From a checkpoint of a small transformer trained on Wikipedia: a variant of SOAP for these matrices, 4890 steps.
Each number is 200 + 30 x the weight over its row's rms, rounded and kept within 0 to 999. Layers, rows and columns count from 0. The size before them is the row's rms in percent of the matrix's.

# up: layer 3 MLP up, 832x320, rms 0.185, rows 598-612, columns 160-319
# down: layer 3 MLP down (transposed), 832x320, rms 0.168, rows 598-611, columns 160-319
# gate: layer 3 MLP gate, 832x320, rms 0.185, rows 599-612, columns 160-319
up598,105,170,173,173,225,247,244,160,246,224,243,177,207,194,179,217,158,177,168,208,198,213,219,197,217,191,243,171,230,179,266,201,277,192,158,149,163,200,246,241,160,224,187,216,239,187,250,119,210,198,199,227,186,166,189,188,220,240,229,168,203,204,187,206,178,227,245,254,183,199,210,171,189,204,159,249,242,178,213,213,190,246,201,219,222,164,113,222,179,204,207,190,161,239,220,189,222,210,202,237,230,205,173,211,154,226,200,224,189,167,233,274,162,161,211,164,267,197,218,229,178,208,209,175,172,138,211,178,194,189,190,189,187,216,135,236,157,231,199,252,160,227,237,228,200,220,203,207,210,217,175,204,208,185,189,168,181,230,195,183,170
down598,094,140,186,263,184,191,192,178,201,193,179,216,191,169,160,192,205,239,227,236,231,116,180,237,262,214,234,219,224,164,205,197,206,237,164,247,208,198,176,196,220,249,122,147,217,231,203,224,224,205,210,157,178,212,168,172,136,205,225,224,205,205,152,140,175,177,163,136,221,212,240,222,220,244,180,185,218,127,201,154,187,142,256,222,251,150,160,217,199,202,219,204,193,198,197,180,222,196,204,167,184,170,273,158,220,237,255,228,139,159,224,181,117,196,219,169,262,196,167,191,203,229,243,186,163,149,190,187,169,193,146,207,163,231,201,188,233,204,242,197,188,172,162,186,212,201,159,225,177,192,254,176,213,192,203,240,165,264,222,208,169
gate599,103,161,167,227,249,232,199,207,210,150,224,203,183,196,177,190,246,206,210,187,212,201,203,198,187,217,204,231,132,238,194,123,248,175,160,159,169,187,180,184,184,205,191,235,234,190,221,229,179,175,165,218,186,155,269,195,218,203,207,138,241,235,232,187,221,212,192,147,209,246,168,198,183,141,302,209,244,176,228,192,233,157,182,199,181,148,205,184,151,224,228,200,213,175,210,187,228,224,218,208,221,193,198,204,227,134,238,222,164,127,220,187,201,171,198,164,244,226,170,184,160,187,230,154,200,215,158,199,207,182,223,192,180,218,239,202,173,191,165,227,166,190,188,186,209,245,238,179,203,193,204,211,190,168,163,216,212,193,193,166,112
up599,098,212,221,195,210,184,208,175,195,203,199,212,176,265,208,246,162,210,228,234,153,159,206,209,192,202,247,145,200,170,216,225,191,171,173,157,246,200,148,263,221,141,201,243,168,237,215,193,165,210,166,187,202,191,198,154,260,161,186,247,189,213,164,215,223,239,193,172,153,218,231,212,207,220,204,215,167,143,158,153,225,218,192,225,189,228,193,205,251,172,166,216,256,162,244,177,235,173,201,184,199,230,240,245,187,211,181,146,181,206,237,178,223,196,117,253,193,200,208,201,199,191,168,182,201,204,217,198,196,201,202,177,250,247,181,217,205,210,157,183,248,215,183,211,186,205,238,242,112,202,190,174,254,188,209,182,227,233,199,224,173
down599,099,211,202,301,188,182,156,224,146,172,196,223,198,209,138,224,197,180,168,238,197,152,229,203,200,196,178,163,224,174,217,175,165,226,210,212,247,192,179,168,190,181,166,150,181,214,174,199,190,190,194,204,170,216,218,203,210,190,212,207,215,147,201,182,240,195,183,177,230,174,206,207,182,226,204,246,208,174,217,193,254,193,202,204,192,164,177,239,205,212,275,182,175,227,184,169,245,213,199,230,187,218,206,179,174,192,168,113,264,175,259,173,234,169,180,255,245,242,209,231,252,241,213,207,242,153,183,203,268,184,239,180,222,268,215,184,173,260,198,202,250,187,195,253,202,209,226,202,228,221,241,233,258,229,224,181,180,158,200,174,229
gate600,100,181,207,181,193,165,197,185,254,217,171,217,211,192,212,246,169,200,175,190,220,169,174,205,137,217,188,176,223,174,186,154,209,262,153,161,188,189,251,187,191,223,186,177,165,200,207,192,192,181,179,220,167,145,237,148,211,160,215,151,182,195,179,207,210,165,249,206,196,171,206,225,254,163,185,204,175,196,242,231,201,191,240,207,257,222,259,211,252,216,205,200,167,148,205,165,206,192,195,218,203,194,264,216,183,160,229,175,214,190,140,191,231,181,236,256,230,169,199,155,189,167,206,234,165,175,193,228,177,176,182,206,229,170,165,199,197,225,224,266,224,209,138,171,130,197,232,198,208,206,189,187,236,141,192,153,238,153,211,195,217
up600,099,205,210,206,177,201,163,153,184,220,137,161,166,217,166,188,170,218,226,230,200,236,235,198,159,203,209,184,194,252,218,235,171,195,198,172,185,209,206,171,248,218,188,207,186,215,212,253,245,210,195,197,164,237,192,168,176,134,190,209,125,169,209,246,221,217,274,177,214,218,199,159,192,191,202,199,226,214,176,223,213,202,197,188,177,192,107,190,185,173,203,161,210,181,216,225,200,157,201,239,155,214,225,202,149,177,160,224,171,240,242,194,202,276,188,192,233,208,189,191,207,134,187,207,172,210,194,209,148,243,181,229,234,191,205,168,123,151,188,216,204,220,182,194,208,225,253,237,221,161,252,211,186,207,230,269,213,130,225,225,211
down600,105,190,222,237,235,243,176,242,162,189,240,188,211,199,166,158,218,211,150,227,193,172,153,206,195,229,196,178,196,176,157,144,242,174,151,209,209,227,206,192,219,242,229,196,169,220,261,227,193,266,206,154,174,151,157,241,194,218,243,169,160,218,157,195,245,213,205,165,183,203,187,193,220,228,195,262,215,167,174,204,146,202,181,226,196,193,191,199,212,213,210,137,188,180,178,196,191,187,237,205,219,186,202,191,235,188,194,212,231,206,273,149,180,208,191,246,146,196,211,153,268,218,222,214,211,165,200,206,186,151,154,227,208,187,215,213,171,170,187,227,192,219,205,207,212,243,210,207,203,206,225,211,235,198,195,192,221,272,238,153,227
gate601,098,235,145,199,225,180,156,264,161,215,212,172,193,200,193,259,238,154,185,225,168,236,206,216,153,173,215,167,147,187,246,245,172,209,202,207,202,196,254,258,205,218,183,144,185,209,194,215,219,176,203,220,233,235,175,174,142,194,207,195,205,268,154,160,221,221,176,177,183,216,199,200,254,159,171,169,213,210,164,185,212,177,179,200,138,240,200,218,258,210,193,199,199,211,150,227,181,222,272,203,204,161,235,193,193,236,160,153,223,132,172,186,217,175,214,159,202,231,161,171,220,207,212,188,158,243,170,274,223,214,203,180,230,160,184,245,218,156,188,175,218,244,222,233,227,220,221,122,216,239,159,233,170,232,161,222,208,167,202,155,187
up601,088,185,227,177,161,164,253,234,150,250,149,205,242,199,214,202,260,178,207,215,214,207,197,150,185,219,198,153,201,149,193,243,194,158,195,243,124,187,229,217,185,229,178,209,197,211,194,173,222,160,163,183,229,213,187,147,173,167,144,216,174,249,201,167,200,156,211,232,216,172,169,201,206,141,149,188,250,224,254,149,107,269,222,211,183,200,233,207,262,218,199,243,245,239,166,209,174,169,179,149,188,216,245,230,202,219,203,235,196,166,112,224,218,217,185,197,172,225,225,230,167,214,194,211,222,271,196,232,232,287,142,174,147,197,210,221,205,179,248,197,188,179,195,190,198,216,218,173,209,219,198,204,187,238,180,192,233,206,202,190,161
down601,102,187,175,159,227,204,199,165,216,192,239,199,236,215,232,212,194,116,173,206,221,145,222,213,177,170,210,214,183,140,165,160,232,274,200,199,250,237,189,207,253,231,242,189,153,157,233,266,148,218,171,222,199,207,173,262,174,206,218,218,195,227,181,215,242,213,189,170,186,237,143,176,226,232,269,225,167,223,195,225,178,156,206,180,208,220,207,246,202,158,182,208,200,217,212,206,200,194,225,220,247,175,192,176,185,120,161,182,242,230,246,218,247,143,238,169,204,246,207,174,192,227,248,214,181,150,185,230,156,201,178,207,209,216,232,225,184,184,212,164,218,252,214,160,219,173,181,140,178,235,232,160,184,237,200,209,219,186,178,162,176
gate602,100,197,198,193,215,226,159,175,293,193,254,223,182,230,252,227,190,202,181,192,204,224,208,196,183,215,149,161,177,260,218,198,183,165,210,169,225,117,151,194,167,230,199,153,184,159,225,156,145,224,127,198,221,194,225,192,171,134,149,215,173,174,219,199,174,223,190,185,176,195,202,146,185,183,228,214,216,227,215,196,177,229,198,267,206,220,213,204,257,237,188,235,185,185,239,219,217,219,139,165,177,204,186,182,141,197,180,180,247,211,205,197,237,190,146,215,215,200,214,198,220,182,181,205,200,184,221,204,198,208,118,215,224,235,198,246,160,208,166,198,187,238,201,200,175,203,164,208,180,249,164,189,216,177,191,233,199,192,198,207,158
up602,091,230,249,233,194,142,247,170,199,248,169,204,220,145,169,192,164,181,210,274,249,182,176,212,214,204,251,244,258,193,150,220,188,207,183,203,211,160,225,188,161,217,168,228,237,142,180,138,243,193,204,159,228,224,233,207,237,191,192,229,235,273,227,166,177,218,235,192,204,169,213,215,219,197,229,192,216,170,190,210,207,222,204,148,157,224,158,188,138,245,190,206,207,246,157,181,186,214,176,208,192,168,187,214,215,214,194,251,208,210,193,218,175,225,168,208,195,223,183,231,232,269,189,193,184,237,214,222,217,187,188,171,163,208,225,238,199,197,194,237,211,166,196,204,227,195,178,179,164,224,215,236,237,189,172,193,255,217,224,196,174
down602,110,191,195,214,188,168,212,179,176,229,212,202,172,186,202,253,243,160,231,264,173,220,192,159,234,236,137,178,195,222,229,238,221,217,203,231,259,218,180,212,224,170,208,256,256,213,223,228,184,127,177,174,212,137,235,220,196,186,156,198,171,189,230,193,177,202,261,177,161,175,182,175,258,133,195,217,255,173,167,239,214,184,201,213,195,192,189,181,201,199,163,219,212,219,172,172,151,203,171,170,170,210,240,187,202,172,179,151,126,217,197,168,212,208,202,214,193,184,185,151,138,171,178,224,165,209,212,229,194,183,109,203,207,240,263,143,180,193,197,193,163,220,164,215,229,169,196,180,201,235,145,201,116,190,172,203,230,208,206,152,181
gate603,094,223,238,190,206,229,149,208,194,233,255,168,192,160,225,188,258,251,191,175,229,213,162,183,151,206,176,205,252,178,199,190,218,201,209,160,186,162,240,194,182,186,231,216,199,224,129,231,252,183,232,188,190,204,157,168,163,185,223,204,205,221,174,196,211,202,184,194,197,236,226,174,175,170,222,248,215,215,116,198,182,184,180,225,228,203,191,198,244,203,139,189,135,227,184,123,145,213,233,166,206,182,149,199,197,199,153,142,122,149,257,179,210,185,213,170,223,187,195,138,223,230,192,119,172,148,167,206,248,199,222,232,202,189,172,184,165,152,165,223,196,184,202,174,194,154,177,247,210,205,174,203,195,234,205,196,186,147,140,231,218
up603,100,209,216,227,184,251,211,241,214,189,208,123,202,212,152,188,201,203,132,238,193,176,200,154,145,215,240,190,194,204,146,222,183,203,215,243,211,199,224,210,166,218,226,202,187,215,178,204,266,222,196,200,222,235,180,219,259,209,197,160,156,267,190,184,222,188,210,179,213,189,205,195,244,165,195,253,196,186,184,173,201,189,256,223,258,248,163,198,235,209,185,174,162,159,165,190,189,207,225,193,206,202,188,201,234,210,200,197,189,245,204,209,198,196,177,208,209,230,164,193,198,181,188,189,193,193,164,229,142,191,177,167,208,227,143,218,162,232,175,212,207,155,228,246,217,195,202,224,189,247,288,197,206,227,250,217,186,179,174,237,221
down603,101,203,188,238,197,232,165,221,188,249,176,145,164,246,173,203,237,181,176,215,176,199,235,163,188,199,196,230,245,152,208,218,202,195,211,167,225,257,199,204,193,184,179,228,209,208,263,223,202,182,239,154,226,187,180,217,219,213,147,221,201,177,203,170,249,181,170,254,205,197,197,249,152,222,237,181,164,221,206,182,207,222,178,170,181,225,210,164,148,192,150,182,218,203,223,262,199,207,176,245,204,201,165,204,233,161,215,221,191,214,244,205,206,160,231,202,225,258,178,233,139,243,204,215,151,197,225,181,179,159,196,180,206,186,233,222,198,231,237,137,209,241,225,208,177,171,181,202,177,207,202,222,204,191,158,239,216,261,201,210,219
gate604,110,186,178,176,178,211,264,173,143,194,187,198,223,206,245,211,258,167,191,205,218,179,206,231,177,191,193,187,207,244,215,179,215,181,201,207,215,194,196,209,228,212,191,222,192,226,171,218,167,192,226,175,183,188,220,180,204,149,182,147,174,221,196,217,180,188,224,193,206,204,240,240,201,203,226,167,160,215,205,209,193,204,189,278,223,188,214,208,242,216,260,176,162,166,190,211,139,245,194,237,198,281,184,195,221,208,238,141,210,216,177,186,185,129,234,198,208,245,163,212,166,213,242,218,210,230,209,233,207,250,161,211,206,207,186,199,260,170,247,238,137,185,188,196,232,260,165,223,176,234,225,197,150,288,191,162,218,234,187,173,251
up604,104,251,230,253,190,221,249,218,272,188,197,210,217,128,167,188,171,188,188,173,162,141,193,196,190,223,224,233,217,147,216,201,186,213,175,189,187,325,236,263,179,189,214,170,214,201,208,172,164,192,186,176,216,155,167,155,207,150,230,220,215,252,209,194,188,260,226,252,204,171,167,196,223,185,150,155,223,149,199,197,199,208,185,183,197,194,179,276,180,217,156,170,268,241,174,223,217,171,195,195,243,203,207,248,134,155,228,204,181,130,151,207,214,227,215,196,165,217,196,162,158,202,197,198,158,200,204,204,144,184,232,248,156,211,198,188,175,232,163,181,166,231,182,195,214,129,185,231,204,188,216,218,209,205,181,227,193,203,230,173,253
down604,103,200,154,187,210,149,215,228,248,208,183,179,218,215,194,174,199,248,205,159,207,180,132,164,233,195,230,234,281,234,286,236,161,165,219,184,210,212,208,185,196,229,204,220,195,185,213,173,176,159,215,190,214,198,195,232,137,221,167,215,197,215,215,175,151,214,185,224,161,229,221,264,262,200,178,226,235,195,209,202,209,224,186,249,223,213,242,219,204,202,222,174,209,193,208,178,175,174,177,184,185,215,192,221,188,229,198,184,215,185,178,137,193,218,201,195,171,160,228,185,160,205,206,214,210,242,199,215,227,179,157,213,239,166,146,194,229,231,170,205,198,181,179,194,161,225,173,209,171,174,114,194,158,138,219,235,244,193,187,153,223
gate605,106,247,218,194,167,196,167,209,146,200,214,173,213,197,248,177,214,197,175,204,238,246,212,177,210,206,182,199,171,185,213,221,271,145,149,229,208,195,269,231,200,177,158,211,211,205,211,195,188,212,190,158,159,272,188,181,201,178,207,201,174,259,219,169,185,191,167,245,202,174,186,221,162,219,212,162,166,222,182,140,186,187,227,224,195,160,196,220,193,253,168,229,234,169,249,172,210,232,191,186,157,263,162,189,211,202,189,170,248,172,180,234,262,154,149,181,151,208,190,206,195,136,150,197,219,141,186,203,222,178,168,210,237,255,184,210,204,188,225,250,195,190,197,231,183,241,268,212,201,187,184,242,116,158,172,220,208,217,229,203,216
up605,101,170,202,207,210,273,175,177,177,205,216,195,225,178,187,217,207,274,172,203,194,200,207,209,189,172,201,242,258,200,206,229,200,237,166,189,253,236,262,226,209,174,237,209,191,176,217,168,213,205,222,236,263,240,133,195,178,161,158,194,256,196,205,146,207,182,213,174,197,187,197,210,211,258,185,196,182,147,198,188,205,170,261,221,210,175,193,173,172,214,178,183,282,186,179,159,200,162,151,208,194,197,190,203,267,199,240,203,200,131,254,209,226,204,192,146,242,195,212,187,178,231,210,204,217,152,221,194,242,239,208,234,216,206,196,232,198,147,221,262,209,190,209,243,223,240,217,200,179,208,171,227,182,198,206,212,197,187,189,200,161
down605,104,231,264,219,203,204,198,206,179,205,204,214,231,195,225,162,237,205,195,164,208,177,201,190,192,153,219,271,193,202,153,239,194,170,238,227,174,190,189,207,206,187,197,211,144,227,201,237,185,215,232,194,217,228,198,169,156,206,157,217,194,256,213,193,185,174,148,192,178,203,162,199,207,197,209,195,273,223,259,246,204,185,213,172,231,191,206,192,168,186,162,143,210,229,183,203,207,156,217,196,124,173,212,191,210,238,194,214,165,180,177,230,134,209,192,215,212,178,152,177,189,173,173,180,191,197,216,269,167,233,196,214,181,175,223,107,238,197,172,205,184,191,186,194,174,196,143,209,215,191,196,212,236,231,159,160,164,201,227,242,235
gate606,094,210,206,194,156,224,190,181,250,197,228,237,247,256,260,178,219,214,204,228,251,209,223,202,204,281,206,209,164,218,187,218,229,199,166,217,195,230,233,192,210,221,265,193,200,221,199,220,196,204,217,248,201,180,208,179,225,184,213,226,237,218,221,150,283,128,221,266,178,190,230,208,217,158,202,223,217,209,212,232,170,222,227,168,188,222,204,234,171,259,171,201,153,226,194,222,201,217,220,233,151,164,195,205,209,219,186,253,161,216,209,185,165,234,186,208,242,239,177,201,233,184,248,189,214,205,145,197,211,234,219,198,199,200,232,180,191,196,191,223,206,167,210,204,204,170,212,191,220,228,242,168,239,187,230,178,196,204,208,195,184
up606,098,180,229,230,150,200,246,235,163,209,209,184,212,214,197,215,217,215,198,238,179,180,226,253,171,218,207,213,231,217,198,199,233,206,213,183,222,204,148,196,183,137,172,245,227,224,183,200,172,202,211,190,178,186,210,222,225,225,183,234,200,175,220,234,185,289,131,182,230,188,228,215,175,170,156,201,213,224,225,209,229,193,179,211,179,188,193,195,169,219,215,118,163,222,165,245,206,199,171,182,210,183,196,232,204,203,248,192,226,199,212,229,180,229,264,180,178,191,244,215,186,200,201,185,256,189,183,190,145,188,169,194,178,155,235,225,215,203,179,222,213,240,232,188,192,188,196,219,171,195,197,171,158,190,151,176,197,245,193,248,144
down606,106,158,196,238,219,223,182,177,203,225,224,205,222,210,190,182,210,169,229,173,204,207,176,263,219,196,173,213,229,151,203,213,173,183,198,265,181,272,238,174,188,239,172,264,153,210,204,231,246,215,197,214,175,207,186,178,209,214,148,267,205,175,191,130,181,203,193,227,184,176,201,182,135,206,187,209,206,215,212,197,176,207,269,218,217,231,112,216,149,162,246,114,199,156,188,187,171,231,196,183,159,191,172,169,168,194,222,188,187,177,241,169,147,168,205,174,177,193,172,228,197,208,243,225,192,258,165,201,202,244,180,171,167,155,161,243,160,201,198,259,237,205,183,247,191,201,200,209,145,162,201,172,211,186,203,202,184,166,233,253,154
gate607,097,214,219,256,157,236,187,114,184,205,218,180,188,182,209,209,221,148,228,253,217,261,159,151,178,208,207,167,219,213,209,223,201,236,209,187,185,204,205,195,228,172,231,208,247,192,194,175,214,256,170,212,172,241,169,215,181,229,237,196,174,193,158,189,225,200,180,175,137,190,273,216,179,135,196,179,215,216,194,224,192,219,223,195,205,242,214,200,183,196,248,190,229,218,229,220,216,221,204,226,181,204,193,168,250,221,150,239,159,149,223,202,186,204,152,234,200,170,192,160,231,220,221,134,243,214,190,255,226,180,276,200,233,184,227,220,158,182,192,215,177,211,200,201,150,176,176,254,210,207,178,191,196,196,205,210,201,214,168,200,166
up607,097,199,200,255,181,186,187,167,219,185,163,186,262,181,244,238,165,219,166,185,201,215,170,158,243,151,227,213,131,238,187,155,187,201,225,147,205,206,169,214,188,230,239,141,205,215,264,182,238,149,143,231,230,228,195,198,220,191,209,161,228,192,219,170,235,186,166,226,250,199,181,186,215,174,163,218,227,178,211,191,186,146,243,198,203,260,169,156,247,209,220,237,189,202,219,217,222,185,216,248,173,184,244,193,258,229,166,228,210,186,168,216,176,207,223,187,169,139,222,140,165,141,229,168,198,183,171,201,193,183,214,215,167,159,231,158,182,206,199,201,232,188,134,220,211,226,157,220,267,188,162,218,201,241,235,159,161,172,188,210,230
down607,105,194,197,192,176,181,197,217,230,185,180,248,190,205,199,179,190,184,198,214,188,191,221,109,204,194,205,247,199,217,202,165,158,237,213,192,253,149,196,193,181,207,195,201,206,211,202,240,194,169,188,208,230,224,191,294,210,216,218,206,218,208,173,215,233,173,196,251,191,187,226,181,200,177,191,178,213,220,194,191,201,192,221,184,173,203,194,204,291,171,225,233,192,168,194,221,254,151,261,141,218,181,230,238,251,219,233,188,183,152,220,247,177,221,204,197,220,216,256,160,176,187,223,195,263,201,144,193,215,179,242,179,163,266,237,233,199,230,212,220,200,169,145,249,299,198,195,183,222,201,190,220,226,240,200,160,168,162,180,186,214
gate608,103,190,155,185,181,206,186,124,208,201,216,210,174,197,188,168,220,219,215,213,243,163,206,145,214,226,199,178,213,191,177,203,185,225,201,220,195,257,259,202,218,150,216,254,202,201,181,237,148,206,214,212,162,209,205,209,235,191,201,261,223,229,188,231,181,210,191,171,237,217,211,227,148,182,213,178,236,217,166,173,179,164,166,194,222,185,203,178,159,190,154,165,186,207,191,180,209,225,194,206,171,193,188,186,200,234,229,192,180,188,137,181,173,177,250,211,152,177,144,217,167,209,192,199,161,179,234,194,171,209,228,143,203,193,210,257,135,188,178,130,145,204,255,195,178,204,241,153,258,173,150,222,144,182,259,213,176,226,194,196,180
up608,115,197,151,195,181,176,162,245,180,214,182,192,167,188,187,176,206,192,215,189,208,201,192,147,178,231,186,203,211,150,193,205,138,217,198,215,232,174,218,178,207,183,212,227,159,272,158,157,155,219,176,198,195,181,194,195,231,206,217,213,202,145,203,209,188,211,145,246,265,190,187,212,175,194,190,226,186,231,208,188,175,221,148,193,160,200,175,197,221,234,193,224,238,167,222,228,114,190,192,214,198,194,203,217,214,228,219,230,207,202,212,185,198,210,176,190,211,132,172,206,164,213,225,210,177,249,190,159,171,186,221,205,185,228,204,238,207,218,159,235,171,192,205,193,212,206,205,216,203,183,170,235,188,230,186,182,188,214,234,172,151
down608,100,146,230,195,172,206,216,174,149,185,252,176,197,201,206,194,211,188,229,157,237,221,156,225,188,193,190,219,193,201,165,201,212,216,235,231,212,218,209,240,195,235,165,200,240,171,213,241,187,183,238,153,225,166,197,169,248,240,202,197,202,249,185,159,149,276,191,201,211,172,211,230,222,151,202,151,171,225,200,217,184,204,219,213,219,183,168,210,135,256,231,240,165,254,231,207,158,169,182,241,189,236,211,215,211,180,203,188,194,187,147,174,227,205,234,241,198,173,234,249,188,190,192,190,170,258,155,179,219,176,249,166,240,185,172,168,194,223,201,207,198,224,143,173,229,180,185,184,210,219,156,212,193,200,267,160,183,235,205,163,218
gate609,100,198,186,171,182,164,202,243,211,169,147,174,188,169,159,193,157,185,168,242,173,140,203,223,145,160,221,216,209,168,257,231,195,168,192,303,228,149,158,224,159,222,192,212,242,212,158,218,205,229,219,213,238,231,218,130,197,225,162,217,236,217,187,199,206,188,227,153,189,187,135,188,174,223,252,257,251,187,207,171,228,207,204,167,226,183,232,157,233,200,228,165,200,215,201,196,196,240,216,233,219,143,154,231,208,194,177,268,182,160,209,196,222,192,137,249,208,195,187,143,229,195,206,150,173,247,187,172,220,186,193,218,210,187,192,171,182,226,199,86,266,175,215,208,173,175,179,199,192,193,137,209,173,236,220,202,231,157,227,210,217
up609,102,236,198,181,199,190,189,231,223,189,224,192,183,208,254,200,194,179,156,253,211,203,168,218,228,169,195,170,161,242,260,193,263,222,178,174,144,243,247,212,241,206,182,187,225,227,180,181,229,208,200,213,196,188,219,216,132,168,203,232,211,166,251,216,211,174,275,203,191,218,217,145,175,196,149,191,176,184,179,229,186,200,165,229,174,220,146,226,169,138,216,214,160,168,207,195,241,165,208,273,227,251,183,150,258,216,164,167,163,167,146,229,217,156,223,217,143,190,218,226,179,181,216,186,266,148,172,216,151,213,195,160,206,192,191,160,183,205,210,220,217,169,194,216,240,190,189,262,237,176,196,210,188,196,179,215,183,212,231,164,185
down609,098,209,212,187,193,200,158,173,183,203,158,223,154,176,210,151,191,219,197,190,179,178,202,223,173,203,209,189,192,213,192,176,206,187,193,216,171,201,232,199,153,267,267,226,238,225,221,156,192,147,195,208,181,179,195,247,199,171,198,140,265,158,216,190,221,262,159,131,193,193,208,161,235,168,175,211,158,238,167,180,204,205,175,219,164,183,217,216,176,246,224,158,235,237,171,231,228,204,248,167,187,221,189,210,213,178,231,236,161,253,194,181,184,211,218,165,241,257,208,255,181,220,245,252,177,163,247,229,227,217,138,174,216,206,204,183,235,198,247,230,214,185,213,225,205,210,191,234,257,198,231,169,164,117,218,214,201,222,172,181,145
gate610,097,167,165,258,163,200,153,159,151,265,199,196,184,223,217,188,257,178,183,243,187,187,209,249,198,170,156,153,163,225,193,177,240,188,179,184,223,215,180,142,219,202,165,197,184,260,227,221,208,234,153,233,213,189,222,197,183,234,202,197,233,242,204,234,144,199,193,191,201,246,219,187,156,183,200,191,205,223,215,201,170,155,157,206,241,208,221,182,256,238,155,202,223,222,225,236,257,168,191,194,217,198,190,203,219,242,206,254,161,128,221,219,180,192,202,226,227,258,189,215,225,224,213,155,164,145,184,197,242,265,172,173,201,210,183,248,169,223,192,181,178,197,188,155,181,201,234,205,217,251,186,223,175,235,207,232,194,165,182,187,199
up610,098,199,211,225,217,211,227,191,242,205,234,185,195,258,176,175,157,134,174,173,223,170,159,201,179,269,180,177,141,215,184,198,209,250,205,203,219,243,195,224,187,239,179,160,210,228,165,217,204,213,217,223,203,211,241,228,231,196,187,187,193,155,243,191,118,228,221,251,209,231,212,183,146,144,189,195,178,226,205,253,159,154,216,224,241,233,165,139,200,249,220,179,194,185,229,219,219,251,248,214,174,191,205,206,223,263,181,194,221,215,146,206,137,218,241,236,193,194,180,230,171,172,209,176,222,203,195,191,168,227,202,221,179,213,212,197,226,265,173,202,205,135,174,192,191,191,233,238,203,148,215,186,188,171,248,164,195,155,238,254,198
down610,099,236,138,235,272,174,183,215,171,225,182,236,211,232,244,226,231,189,182,154,115,150,202,224,208,200,222,253,190,169,239,229,200,180,212,175,189,182,168,163,176,199,225,189,204,204,199,166,167,185,156,206,227,215,216,220,235,213,212,135,234,200,262,217,112,166,200,189,197,130,230,168,168,205,168,252,187,197,265,179,230,233,186,173,200,208,261,193,236,237,193,147,179,204,185,182,217,132,195,246,150,228,276,188,248,251,169,198,188,220,200,225,203,186,145,210,238,222,198,214,219,223,229,244,211,181,182,177,198,200,211,171,190,225,166,219,242,168,193,207,191,205,206,177,186,212,171,216,167,192,195,213,223,181,218,205,241,170,134,180,209
gate611,093,207,168,188,207,227,158,259,198,188,190,204,181,188,172,183,194,205,192,187,202,177,173,181,221,182,197,235,192,187,185,206,209,173,210,255,202,199,188,155,201,214,248,180,202,221,204,177,210,164,278,209,193,178,230,172,214,177,240,207,210,191,226,185,167,214,209,227,163,193,155,176,210,155,245,167,136,213,172,187,92,195,229,254,222,194,232,256,192,210,176,170,241,231,227,235,234,207,187,227,147,185,209,187,191,252,163,209,169,205,202,138,207,173,211,221,213,212,200,177,193,123,177,205,199,203,195,138,188,123,185,156,219,245,136,214,206,212,197,204,220,180,234,186,170,240,182,174,203,164,199,222,208,194,220,206,214,186,228,137,246
up611,092,183,192,255,190,162,221,203,133,193,207,204,223,225,168,127,192,202,253,167,167,201,207,216,154,218,195,189,205,229,171,187,197,190,232,195,198,195,183,222,206,150,227,194,166,210,186,177,172,201,167,186,139,176,147,181,251,168,147,208,219,215,214,218,116,170,190,258,209,235,184,196,216,171,222,215,159,224,175,218,225,181,163,195,207,188,208,213,203,225,267,181,193,198,204,215,227,245,195,195,181,207,201,167,222,198,219,163,200,222,165,230,192,226,186,231,179,249,163,184,247,245,227,220,205,206,182,187,235,179,223,192,187,216,211,194,209,162,244,227,228,161,274,200,215,194,221,121,169,144,225,207,200,191,267,192,189,167,203,203,208
down611,105,225,231,215,192,191,180,189,162,206,255,198,166,208,215,156,206,158,199,187,126,172,190,144,220,203,213,217,179,208,248,204,257,132,248,249,211,219,175,180,198,197,192,213,188,194,205,240,203,151,270,213,206,206,243,158,209,259,209,210,214,240,178,188,167,190,206,220,164,208,163,227,185,223,199,205,191,205,193,235,216,219,135,182,247,227,134,176,186,205,281,165,196,141,277,226,206,210,186,248,106,214,187,168,240,209,226,187,166,158,200,216,202,186,187,258,186,246,226,215,227,193,162,160,136,220,160,201,166,198,193,200,182,161,200,208,180,257,225,167,156,211,204,247,159,266,201,220,143,156,171,239,163,224,237,190,211,225,205,171,272
gate612,088,158,154,178,198,176,182,245,271,197,170,142,172,192,195,164,206,275,180,212,218,163,207,193,223,157,214,235,229,189,200,216,118,149,200,248,145,175,196,174,245,175,171,195,209,225,229,169,174,237,256,162,197,211,255,230,166,191,130,230,182,235,198,207,218,185,162,235,182,210,194,196,166,208,145,162,237,174,186,206,203,207,214,183,227,169,164,241,215,258,188,254,140,172,144,187,194,177,243,202,195,202,240,228,186,203,262,209,271,175,199,151,186,237,216,192,189,241,223,221,214,202,226,260,195,164,228,222,182,159,235,167,198,216,192,237,207,198,169,271,138,178,233,242,173,170,175,200,192,238,172,174,203,190,174,159,165,146,193,177,215
up612,099,239,180,215,169,233,203,145,170,177,185,145,160,230,196,200,173,183,161,182,222,202,149,165,201,147,174,191,174,214,193,179,129,221,164,223,199,193,192,247,227,147,206,205,219,237,209,269,200,286,237,223,132,148,164,229,194,249,227,224,210,195,150,196,288,208,216,204,229,149,193,178,204,221,170,174,170,235,186,255,182,206,175,214,195,224,173,191,221,201,179,168,172,218,199,188,191,203,193,150,239,186,172,196,150,216,171,202,182,200,224,201,218,166,167,227,191,225,226,187,178,163,220,111,215,188,169,226,168,243,193,191,203,167,133,204,175,189,144,173,243,224,178,194,185,211,172,215,197,231,189,175,149,226,180,189,239,270,213,203,238